{
  "n_layer": 16,
  "positions": "learned",
  "schedule": "wsd"
}
Each number is 500 + 40 x the weight over its row's rms, rounded and kept within 0 to 999. Layers, rows and columns count from 0. Numbers have three digits each. The size before them is the row's rms in percent of the matrix's.

# layer 4 attention key, 64x64, rms 0.134, rows 0-63, columns 0-63
090:490502570470433493465508526498484484576542507511564478444538512463452495493460542502529436509513549524548426498512556462436498526492538440552535503452493459439559450479555493472496506573466580
084:470526427455506498542459472451544519492508557461561491458490508493494471492442552436500567428463549526495470550532460516502494433430491480469518500592505484501524537562504469584487585499518529
089:520523546523426413540556554507542510561537492548496501428514511500519483483559517481500489505509519500492455440449521557473515485498513469537553476535510427478419443512577526462449572547444481
086:505542444521542532551417438479496503521503528537554521471504513480504539492499470499517555492463449507438541538446433534483456493541439503481434549479479543558476505496487402569512553485564431
081:486464541523480545551502520552533506450496505486507534467521449568490501515554444538465536476509480482459527500552539567478468485474524589385497463485460390455520524512496490488452480518515590
100:562502509454472438471531497474416524518512478554460496527501520421402528457552542477526514471487514469453453538490602487528556470541536475532540534518500483457544498472554509425511498555476548
068:543528449565501397512546495437503567497549506510506533468455449510491494483478478470517557526422502474412468460466483554466492502540481481467507540556502517569453507579494466523543560517556476
079:572535452458582499467502480464483528509557492485539481530493517411471513466393574423532531483459507547441520566461472494521516478504484479503479532488476524545552507510448455562561484479462473
077:552418412562565510489499534499512545521554555484541512597502530530529477497459484491530472546536511467392514521471456554462465521447489476438448525537507463498481498514516487505505420492518455
063:535468486508568463467552532452457569518556497488572462506453537453512494448443486401505531476496554557448522552471453523552526506537517444506499537515518562486462485553490481469477458480509412
067:526480493500465372472611504558529540543526524498485471517453450502453487505520534445475496516469534498502514519566608518533449471543518460473507499523510496411491445546505485431498473511495485
080:551596486470500389481558492466494564515547436490492467524559539509489509549399512446516468501512533495481524464449491497481516550518506462573532491484475550457500467563513424457475497524518518
071:525468590463491528435456497555470480461481526526512480433533414525539516516428558493461492557507585527508482582505474511507441473503548534520461489430478497541506539471496494462497431477543559
071:567498420552500437459456450440469537567534513500538506506524524515486487480498461429520504460457546460473487510452465482521463603530476425530523504578465452500439469537511512528556502550529501
074:469476547499545535488417522526521497450542456546432453494486498532541477499415469536529497521513469544537521503459459552477530502455479563470437426496518533552544526434404530478510442552521497
082:437490573473490524499520507575565494470467497498450514484458410505563500469540532559457454515524489479545518534511569556552502421498550595491478504479507482473513511460483484391508476480481503
068:581528503515509451489559558474453547578585486521468438526478534411506519530498546474541487503461469546453545460480533481436551490535483444531537540397487484462496467484500480466488534509476497
060:534493502515490533520491503557547474440435567420510574556564525571447474466460455504535567536533475479522486437485532439509452536492466551446461495493502553496508452506459525542528457461442495
075:484500489567484596464470487499542514506451552497516494466494511515479459533464468546557477553489444460459492487477550565484373473541508518524456483484494588555481514537438475494499483488593492
068:464561499537512522555486498512495485407443494463388513469435480534542452443495476540447535582564506488565488485583529484521476481505497536472482552488508503523550486489481551553521454450473492
081:511518513495467493533477483500566500486400549496490497549596447532521463571542439480481543587510466474537527427487459429482482503469448557475534530494461551492517530531510456477453479425497504
083:485512483517453385491532536428521518602493530487526483484482497496494520480541463515533498458446519475543523560527481530494554493503548432488539518521484448394493436539558475540496556510432480
062:543527455485465450455551472507494615524568549476484449502471519534447555508453594488541539507484498513488500521530530536431429522521482431483445483527468550487465518525462451488470502505577483
069:438464519510481555498449488507502467417419457532463490503467501456582505517544413549494495485473448460522489475526454524556543471418533541514554551531541527518524535502478595531495469474474510
065:529499446470574465541557472506480558493598515471435446551465526478536521533426537459453520480523521539470512457573516447467503460432508465475486515498566475507473502563466474563484525483440527
063:496549422527489521448496496468485466486444478467479434525512482487498504502541490448516556479550512445558515534508454473496521485532536476550511481435543494604494525558456454565583432458576509
064:450496456571573465474464460542454569556500501477434515541518454502518469556466466535435474572481514490486470516470525471439476458536462546455437500522543518537491478541482422556534478523548548
071:486537481523474590469441473460563440515499552553484521469529437534521460554613432530500451494484445471508548531530467474433461474494452502447507509518523474511448538531470490503487530555561491
080:497499520604546522502444501530454515441399528456407534507478496566467536474457453527473574483495489487475521504585511501462513488556512526427438501482488522525488560512460508542504480446502477
061:514525493445450421490528511436475538549516453491460553496526487503484504501574512474529454525466503487524437511447490416504528553476502423570535530562546494470509441502577511453472486595507502
074:574518482455476456476496537477439540541548517484537465509527578469460484507436569384573489490476575526462491531448480478499483499476522446527530465546477515427472488538533506470478498562541512
096:528473420545544524556478492478469531455496550441485517477526492546526484503515555489523541539496494538486575528475484501495435503515453508517414498484447536570468457502429457564476476447607456
111:557431508517525508478506479587479512461563502558560520511496473562458465441425492534495515470445537467550452499473432566468535465496518513477565510563554532509509482486501452408480545481534479
114:480404517524572467466464500488505511490477497458447507517581490492601496506536437517401509499494565459412504554562505517484523448508496590449476531519520467523491515490522539497526497497448486
099:556508537521486586566524514472523472478442531446450463485487514518364491504497469508490470488426467539505593437521518468562496492484541523520507487474444494552484485532490476595475480516504533
113:478480558492474519570441487526476462521435537450542495512471508502489458538489551554454538529580533507481471443542533450430541478560517544450488448477422490568486542499482565539460539550509486
132:517464485536559546531491477552478509468449542427511501577481522525478479524447537456463480504502522526509451459551501472459566411501439566524462464530471525593479486469489525513480550416562507
133:564521538515447525512521545511496545515560508475500490548509536446451448491504481512499494497492500473443513489407547547446538551600472499515491441525400595472447492476490447512505560529508476
124:395462542474512586464409514544489454487445485504465513532490537493523485526566491557531498504571447480530548477508502487486470468545546556534486488455484543507453537494460456531529408544544507
114:568503472566440517500480565484497520482434569520459565519525512525450467479471538499514422503533493513481457534393501498562483503471463555450442525541501503519549591491458488511499541500458446
127:511524435518526587482413508515482536431443463485494517467520463557529513605473496534572505543461422502498529531532476460522468486531463535486480486543488518520491517532439490444505448423557520
117:489510535481481468487519417440496504526520515517520452515535526529483490544517492490466556565434501481592547449499573492506520492476409452516487390462481548452511499495565512524420548499523532
133:493618411518471465423510490511471511547523477574483474517513503557474502533421518419514524523429493557530455486449487509518449535454474457542500512478499562514497508533465495471555435509475522
114:547537418507537411487539436502463542495553524499519460520495521479522597483477464511502512478528513541467468523579550455466510511528529409523529559476504446426466508449553487436523534494517503
110:537472463507515477516556510425542536528573478517533466431532442527528500545488489469450510532468504581538523501488488462506464456498520531446506432445439467431465566522484462587499472565540534
110:489522525453512458456483623541529529589518486445518508529448500474509481627554483442490529513484490496546478456441555486510497479480469510498497502506533517414435498495520459507433483504545521
121:502470555537452566543543482551459496449475449487443511511410532542421455453450491585528513527497492477534461532509469533512483503452537484551594510544520537511555518481498487420522508481451494
122:585474443543470570473515502487540503500436424468464453508435502508410539514548474529536456439521457503464527542533511494506523488512475566522475522565479531472530457556499414542501490500554547
113:517449509555605512520478483582565545518530528522494463588486517433536493501478509417496410512511536502448534442453473506527443451492476533545457484537484534513505525501505450528466461490500438
126:486481499456575467505511469500543499542512427510542490536449493500486556531466489504497559500526476473479569482492485559470376483538465524436425522482513502504566539603506440528490458527497450
124:512490449562454560465529445497532539480488556564463449528491545555515477508478510499564489540547449512542547497562511482509451531532507492499425436492512506548432478454467411524433477503556451
120:467483521475459515489519520549559510500432384578489507467561511503556497552559463545453509521496475527542520470458439528541459504422547454568512470498541519435511507450515497455462461478466515
122:475550553506567507490533526493478570565534500499468450548442516473547498533460470474514559503482497496560522492460488553493443506496545428439488552491462475418519498556517414509501400507493453
122:464460493513526547581438487496507557457467502506482494540531588541476447444516488523508573520523420509500485505444429445554423491505538498453483460462505516572542505472507473582527485466482533
121:527419456509520515451492532455517514499559486458482570467476402495464514510474514519529512445476506458437445550547544473540541522490503505526532576592449431557546512473500523477558483472457511
098:479447538447510479514484456542500506509464562517538426458545589492520552466529395419482547572473522536435510443554505493496510487478516475509553498540477568460477523504475513465521435516482531
140:497486506485493457450525490505463582538543492493463519442484602453461554452536492529494522522526468533501487511483500491502442511503473414555559527556544545438519527544485430411545453455500460
134:527550461447439437441445483547498489562447469513527443461501502535504471546519516458501521548427525507528533477449489489567493471464502491520606537545534546437518477582481528477490444540483527
125:509488489547504557572484520454493483443448539472459511541587498490481459461520467545448538504519437464549470546550481485537494509547531515416503538481490487564491554396445463531537462469533460
114:514454478492519527540541478419481478575490498532497548521510481468470477447543453493499549440499463503510486498527503455517553446506523525529555512501533455509535429441440541595593499436439554
107:483494582485453513448417461550509460494475513589494477501535474532545570480531417523490497475493466541535482513549457579540530462451532582461454501472507486484471560513497538457474466511429491
086:480515465535486545433508446518504476499528477574532499521535444478469452559460458570449540534508460545455414471504534423517544533556515465550512513512429542588523499494502474479437519529513541
123:527510408453526467507451548446456553493497533400490519546541578540488504486451567443489508517476533519506459547465494483548526501525500471448443545530486494557412516455481494539541483520538447
138:511506526465535437466441525561497475530596512528514521494505415515509502560494551490492464415425533490543461514524524528463541512497475506525526470449600549467464523461503490433548419496494514